Weights of a small GPT-style language model, trained from scratch on English Wikipedia: 6 heads of 64, LayerNorm before each block.
Each number is 50 + 12 x the weight over its row's rms, rounded and kept within 0 to 99. Layers, rows and columns count from 0. The size before them is the row's rms in percent of the matrix's.

# layer 6 MLP up, 1536x384, rms 0.129, rows 995-1028, columns 96-143
098:49 42 48 65 72 69 57 32 30 36 56 54 35 42 62 50 51 45 37 55 61 67 54 68 43 49 72 50 44 34 33 56 37 77 59 50 42 49 52 46 50 33 60 37 57 67 67 62
091:47 69 77 33 54 55 64 69 43 49 45 58 41 90 65 43 57 34 53 51 47 20 28 52 69 47 56 50 45 35 58 24 47 33 50 58 41 72 55 27 30 23 53 43 50 47 57 56
093:58 38 66 57 69 56 75 35 31 29 42 50 56 47 28 51 49 39 41 67 60 49 51 49 47 42 68 47 68 43 52 70 51 43 46 25 57 55 53 60 58 37 69 69 60 65 45 50
093:54 61 40 56 43 46 56 55 35 66 34 41 64 45 60 27 58 43 54 64 56 51 44 50 49 56 76 49 57 60 52 54 67 47 61 35 42 60 22 41 53 23 62 53 53 39 35 37
098:60 54 55 38 46 62 58 47 29 42 41 81 29 48 31 41 47 43 65 15 37 37 65 57 39 61 28 47 47 51 51 39 45 48 46 55 53 44 36 58 43 29 24 68 56 48 39 45
098:31 64 51 41 56 55 34 39 20 45 62 41 41 45 46 61 40 41 48 63 62 30 41 57 34 64 80 58 43 48 41 83 40 61 41 43 23 54 37 46 58 64 51 47 55 51 36 44
093:62 68 24 34 50 27 61 48 41 24 36 56 42 67 54 62 35 73 64 43 55 40 64 47 56 49 40 38 39 40 58 63 48 47 67 51 19 61 83 45 29 30 43 56 25 47 60 51
101:38 41 68 74 20 63 40 76 55 36 37 51 44 43 48 35 46 52 44 41 40 49 42 66 54 64 41 51 68 53 60 58 32 32 63 43 49 55 26 42 59 47 48 73 66 59 39 43
099:32 65 45 31 39 42 74 49 35 50 74 44 41 37 63 44 40 41 59 51 67 74 56 66 57 48 61 35 56 57 61 51 52 28 72 21 49 59 49 50 56 42 27 44 81 38 34 44
096:56 57 51 56 44 39 58 51 80 52 37 45 48 61 63 41 53 50 35 41 65 64 27 62 67 51 53 65 59 46 52 57 50 52 38 37 35 44 43 47 55 54 48 52 53 36 43 40
103:56 48 45 58 81 30 44 71 37 42 51 37 56 40 46 42 34 38 75 67 36 45 52 51 48 31 55 61 48 40 40 62 49 39 70 25 45 36 56 54 50 53 56 59 69 37 42 51
095:38 52 64 39 51 48 64 49 44 29 66 60 49 36 38 22 39 62 62 49 63 64 42 65 77 49 46 45 53 47 52 39 45 53 41 31 51 50 49 25 44 82 39 43 49 60 43 31
098:75 60 43 51 56 54 66 52 69 37 50 50 33 46 50 38 58 39 40 48 63 65 68 45 48 58 70 54 53 40 64 49 57 52 49 57 48 40 50 54 39 49 48 47 45 48 51 51
091:51 65 54 47 86 52 42 29 65 59 51 54 61 51 53 46 60 53 40 60 56 25 60 48 30 49 47 44 40 20 54 37 50 32 31 52 45 61 79 56 67 53 44 67 50 40 53 64
096:74 27 34 48 49 42 48 52 53 26 59 38 24 43 60 52 60 71 54 50 45 58 47 31 78 45 20 50 56 42 52 42 54 44 49 45 40 53 52 43 56 42 39 53 53 45 42 29
092:55 73 35 43 60 57 47 49 51 51 21 41 49 53 65 57 40 65 42 49 34 80 43 41 36 40 65 49 48 73 62 76 44 39 42 58 30 62 58 38 45 46 47 41 65 63 39 58
103:31 32 51 48 46 45 24 43 56 43 54 68 34 31 48 61 36 49 52 51 50 43 57 50 48 42 54 74 72 54 29 69 71 35 43 52 55 34 62 57 62 48 43 47 57 41 50 42
098:44 56 66 48 53 49 22 63 39 46 62 46 40 69 49 28 49 56 79 38 48 63 61 63 65 40 35 41 53 46 64 49 57 55 27 41 59 37 57 58 40 51 42 51 63 34 39 65
098:54 46 35 55 65 42 38 62 57 55 17 61 51 52 43 30 47 49 66 27 49 31 54 40 52 56 45 52 60 31 49 52 73 70 35 55 55 39 70 42 60 69 46 70 41 48 40 44
103:38 66 47 58 41 56 57 60 31 25 51 26 62 59 47 50 71 48 40 64 56 70 53 58 47 51 79 53 53 44 54 51 54 71 68 40 48 65 54 53 70 65 59 42 36 39 60 40
114:54 49 48 33 40 56 48 44 44 55 45 42 44 71 51 52 53 47 45 65 39 76 54 51 50 65 62 66 66 42 36 36 47 61 29 59 72 44 72 43 63 46 63 25 60 50 46 53
108:37 49 35 53 70 45 66 62 43 44 50 57 64 53 27 35 68 84 41 51 43 59 53 72 30 43 47 47 29 50 40 45 43 35 24 66 51 49 44 68 39 55 49 50 24 45 24 28
090:61 65 52 57 54 52 42 41 42 54 51 78 56 52 58 47 53 49 34 44 49 37 69 53 58 48 71 55 68 43 49 64 43 48 35 54 40 46 54 50 50 63 72 33 73 61 60 57
107:51 56 51 27 59 54 48 43 50 51 73 46 42 40 39 46 51 35 43 52 66 45 68 43 50 70 38 51 48 55 30 47 30 47 52 38 47 47 50 77 50 53 56 46 44 57 41 68
104:75 66 52 56 53 46 53 56 49 62 68 44 50 47 45 57 39 55 66 62 34 55 80 36 48 47 48 32 48 48 39 47 38 30 49 49 57 43 41 78 44 33 54 55 32 39 63 58
098:68 47 39 31 56 52 60 61 57 40 36 60 45 43 47 33 78 43 58 55 39 64 53 54 55 52 50 57 49 45 41 46 64 71 44 66 58 30 53 53 41 63 57 41 63 48 41 57
102:64 44 50 47 62 62 62 47 54 70 55 49 50 52 36 41 59 43 72 35 42 59 25 51 47 59 46 60 63 46 57 43 57 71 56 56 61 54 55 53 77 55 51 44 33 42 58 40
100:54 59 44 60 33 31 46 35 52 36 55 50 36 33 70 48 66 64 64 24 24 57 79 45 45 60 30 45 54 47 43 28 47 43 35 38 45 59 44 76 70 38 63 53 65 38 54 32
099:34 53 60 55 67 52 41 43 59 64 38 48 66 49 37 45 28 51 72 64 49 78 48 58 61 51 53 37 52 49 55 66 61 46 36 58 41 58 61 45 50 12 46 43 55 51 65 22
089:46 33 39 52 52 34 46 37 47 53 54 70 54 39 52 38 72 58 51 50 44 60 39 44 62 46 23 52 50 45 57 37 48 66 44 43 56 32 53 39 38 63 54 50 45 42 50 45
108:59 46 31 35 47 40 62 64 46 39 43 64 56 38 64 40 39 35 49 63 28 39 59 37 59 45 29 61 68 56 61 52 39 32 50 74 54 36 57 51 44 42 43 27 45 49 60 80
107:54 57 42 43 41 62 40 49 33 44 65 44 60 61 46 53 52 47 68 51 31 57 73 43 24 43 57 58 59 68 49 52 62 77 55 52 44 40 66 55 41 20 54 44 53 43 46 65
089:55 44 56 51 39 77 29 49 51 30 50 67 57 47 53 35 57 21 49 64 66 58 57 57 47 49 40 44 63 58 56 47 57 72 40 73 36 36 39 38 31 46 61 54 55 26 40 47
091:34 65 46 72 62 40 49 72 33 60 51 86 56 48 52 38 50 43 48 31 66 73 56 52 74 50 58 63 53 59 39 38 52 49 41 55 57 69 53 56 56 33 46 47 35 35 52 68
# layer 6 MLP down (transposed), 1536x384, rms 0.133, rows 995-1028, columns 96-143
098:48 24 49 53 42 67 39 56 71 63 74 50 57 43 45 31 60 49 60 59 46 32 46 35 51 41 28 58 35 32 56 55 48 48 37 43 44 45 63 52 55 56 47 45 59 26 55 41
091:44 30 52 66 55 27 59 63 47 37 59 59 57 47 37 63 53 53 39 62 48 76 41 49 42 37 21 51 64 34 61 54 53 60 47 32 73 57 38 56 43 75 43 45 49 60 32 41
100:57 41 54 78 73 43 59 58 61 36 42 46 49 56 48 20 70 28 45 65 55 57 37 56 59 60 59 33 37 43 39 57 53 52 73 68 33 58 36 54 71 61 37 35 61 65 66 42
098:26 56 66 46 59 64 53 50 41 35 51 31 60 42 36 42 56 45 66 49 40 63 64 18 44 57 44 49 46 34 54 50 51 47 52 90 38 48 54 63 47 31 49 46 49 58 35 44
109:75 67 38 48 37 59 52 55 44 44 58 46 50 33 43 52 57 60 31 41 56 53 41 38 36 47 47 46 45 68 45 75 55 41 52 46 60 49 61 58 37 44 68 39 57 47 36 64
099:47 47 66 52 51 43 26 59 41 83 29 48 65 58 34 58 48 49 45 60 46 53 50 25 38 49 69 72 48 53 75 44 58 71 36 44 53 53 53 46 62 53 43 67 38 43 51 39
095:41 55 39 36 54 63 61 54 45 55 53 41 72 38 56 24 43 42 47 30 51 55 31 64 49 46 60 61 45 64 45 65 46 35 51 50 54 44 70 43 62 59 55 58 60 65 50 39
096:30 51 52 61 45 66 47 58 61 60 44 37 59 32 49 46 58 31 57 34 49 38 23 54 36 49 15 53 44 33 64 48 48 53 42 34 42 65 49 46 46 48 46 58 45 45 45 52
097:50 28 41 45 52 54 72 73 36 60 46 32 63 55 68 58 34 61 38 50 44 30 51 50 61 49 27 63 69 94 55 51 56 39 33 56 33 46 55 53 57 59 55 78 50 79 68 49
097:39 35 59 44 39 64 40 33 35 37 71 43 46 49 60 46 50 34 63 56 48 57 65 44 49 59 47 52 51 44 50 44 51 45 48 45 63 47 41 37 55 46 59 47 39 42 51 57
097:64 42 51 46 79 44 41 43 41 53 58 53 48 41 40 62 41 50 47 41 61 51 71 55 46 63 54 55 47 73 35 46 56 64 52 47 55 41 60 46 62 45 28 57 32 70 50 35
091:50 50 50 62 64 48 40 49 57 43 30 38 43 48 51 52 57 42 54 48 39 70 44 42 69 60 49 40 47 44 66 69 52 46 48 42 44 58 38 64 47 52 59 61 52 43 37 23
090:36 26 48 39 38 44 53 37 23 31 43 31 41 59 50 46 40 68 60 63 47 55 46 25 45 42 35 47 22 61 31 50 43 30 49 58 45 38 46 38 54 40 38 46 47 56 45 46
099:66 55 38 34 61 66 72 40 30 48 52 39 50 51 69 47 57 44 56 64 62 40 40 56 52 57 51 48 54 64 32 66 52 53 41 52 53 43 65 57 47 38 46 65 41 39 46 31
092:55 33 45 34 32 62 62 53 61 59 55 40 35 41 74 54 65 34 55 48 53 56 42 43 25 43 23 55 65 52 47 48 44 52 46 46 52 65 51 52 33 46 55 35 49 54 43 50
086:40 57 70 68 41 69 41 67 43 29 34 73 37 19 69 59 66 48 56 38 39 48 45 35 32 49 46 43 39 59 51 67 43 39 44 44 47 33 36 44 55 57 53 52 43 55 42 48
101:57 45 65 74 35 45 59 63 53 41 59 59 68 35 53 56 40 40 48 43 19 45 38 34 80 53 64 52 66 63 28 45 66 46 53 52 47 39 56 40 40 59 43 46 37 51 47 73
096:45 73 58 43 40 29 35 46 29 61 55 54 41 28 45 66 60 68 50 39 57 55 46 72 38 63 59 33 37 50 23 59 46 46 46 54 58 60 36 52 58 38 54 59 37 42 39 35
108:69 31 70 33 68 66 55 63 62 57 46 46 69 73 39 34 43 26 41 54 53 47 31 56 43 36 43 64 39 48 80 58 63 49 52 59 81 52 50 67 52 54 56 51 43 29 59 49
103:51 64 47 31 46 41 39 71 56 46 51 39 56 34 42 67 64 44 48 59 42 51 49 59 53 59 41 55 45 42 51 37 48 48 45 41 38 58 38 43 54 28 52 40 49 52 52 56
114:56 60 57 39 54 46 39 50 61 48 48 58 59 46 35 62 52 49 51 66 27 30 58 81 65 36 53 43 29 55 50 43 45 53 60 43 52 48 59 26 54 65 54 47 60 49 49 38
099:41 49 46 54 47 53 54 57 34 38 69 66 51 36 28 24 37 78 24 63 50 54 51 57 78 40 59 30 62 54 33 48 70 60 29 42 36 53 32 33 35 56 33 59 40 70 67 66
093:35 76 29 52 40 68 38 68 70 50 73 30 47 57 52 50 41 69 64 42 53 42 55 41 48 44 36 51 47 51 69 39 50 45 58 72 45 36 40 45 45 45 47 45 41 34 47 44
112:33 34 56 31 64 45 34 59 70 29 48 65 46 57 53 50 43 53 62 42 54 37 62 50 68 66 57 63 42 55 42 43 70 53 57 72 49 46 54 39 59 51 37 56 62 44 59 62
099:54 47 54 46 41 33 22 50 56 45 45 59 36 48 55 59 55 76 50 39 54 48 60 53 67 63 50 47 36 54 44 52 61 47 36 49 40 59 61 69 54 41 54 56 51 65 49 40
090:69 46 43 44 58 41 38 58 50 36 38 58 47 48 52 34 44 45 48 57 41 40 29 58 36 49 71 59 38 45 78 41 63 40 39 47 36 41 77 51 31 49 34 47 45 43 42 73
105:44 30 50 56 67 60 48 38 51 49 58 34 54 37 66 56 58 55 60 49 42 63 35 59 43 48 41 78 50 58 45 48 48 45 38 54 32 66 51 48 66 53 40 66 26 48 54 48
104:62 58 57 71 37 58 48 47 58 48 46 29 51 57 44 49 56 28 60 45 49 56 58 55 31 48 75 64 52 37 54 46 40 50 52 60 45 69 58 52 56 44 41 51 57 57 46 35
091:68 58 52 55 66 56 56 52 41 52 45 55 31 64 42 39 46 31 45 56 55 49 39 63 48 53 60 56 33 58 56 38 72 60 50 49 66 38 39 40 40 44 57 41 34 38 29 52
081:45 61 43 47 21 40 31 48 61 43 63 44 33 51 39 34 43 50 53 43 54 52 50 24 47 49 67 50 30 43 36 40 40 63 45 51 44 42 57 49 59 49 42 53 56 66 65 52
123:52 67 61 79 34 57 79 51 56 58 58 30 47 61 54 54 53 73 60 49 37 21 46 44 78 46 45 46 52 48 39 21 32 44 37 44 55 32 58 45 63 63 54 51 48 65 57 46
105:57 57 44 45 50 57 62 50 43 28 42 45 55 42 54 45 46 30 45 72 42 50 56 47 50 55 49 39 42 51 46 45 45 50 61 72 32 49 52 46 54 46 30 50 53 61 62 47
081:32 45 67 19 65 55 44 34 50 43 42 58 45 36 50 52 55 40 45 44 60 52 57 50 46 30 45 63 60 36 40 50 38 25 48 60 43 39 41 63 59 55 68 51 50 43 46 42
099:43 31 38 54 73 52 67 39 46 53 59 40 51 55 54 43 44 64 48 28 69 54 55 56 46 55 45 50 45 40 39 66 59 60 66 31 74 49 65 36 58 56 22 65 56 39 38 59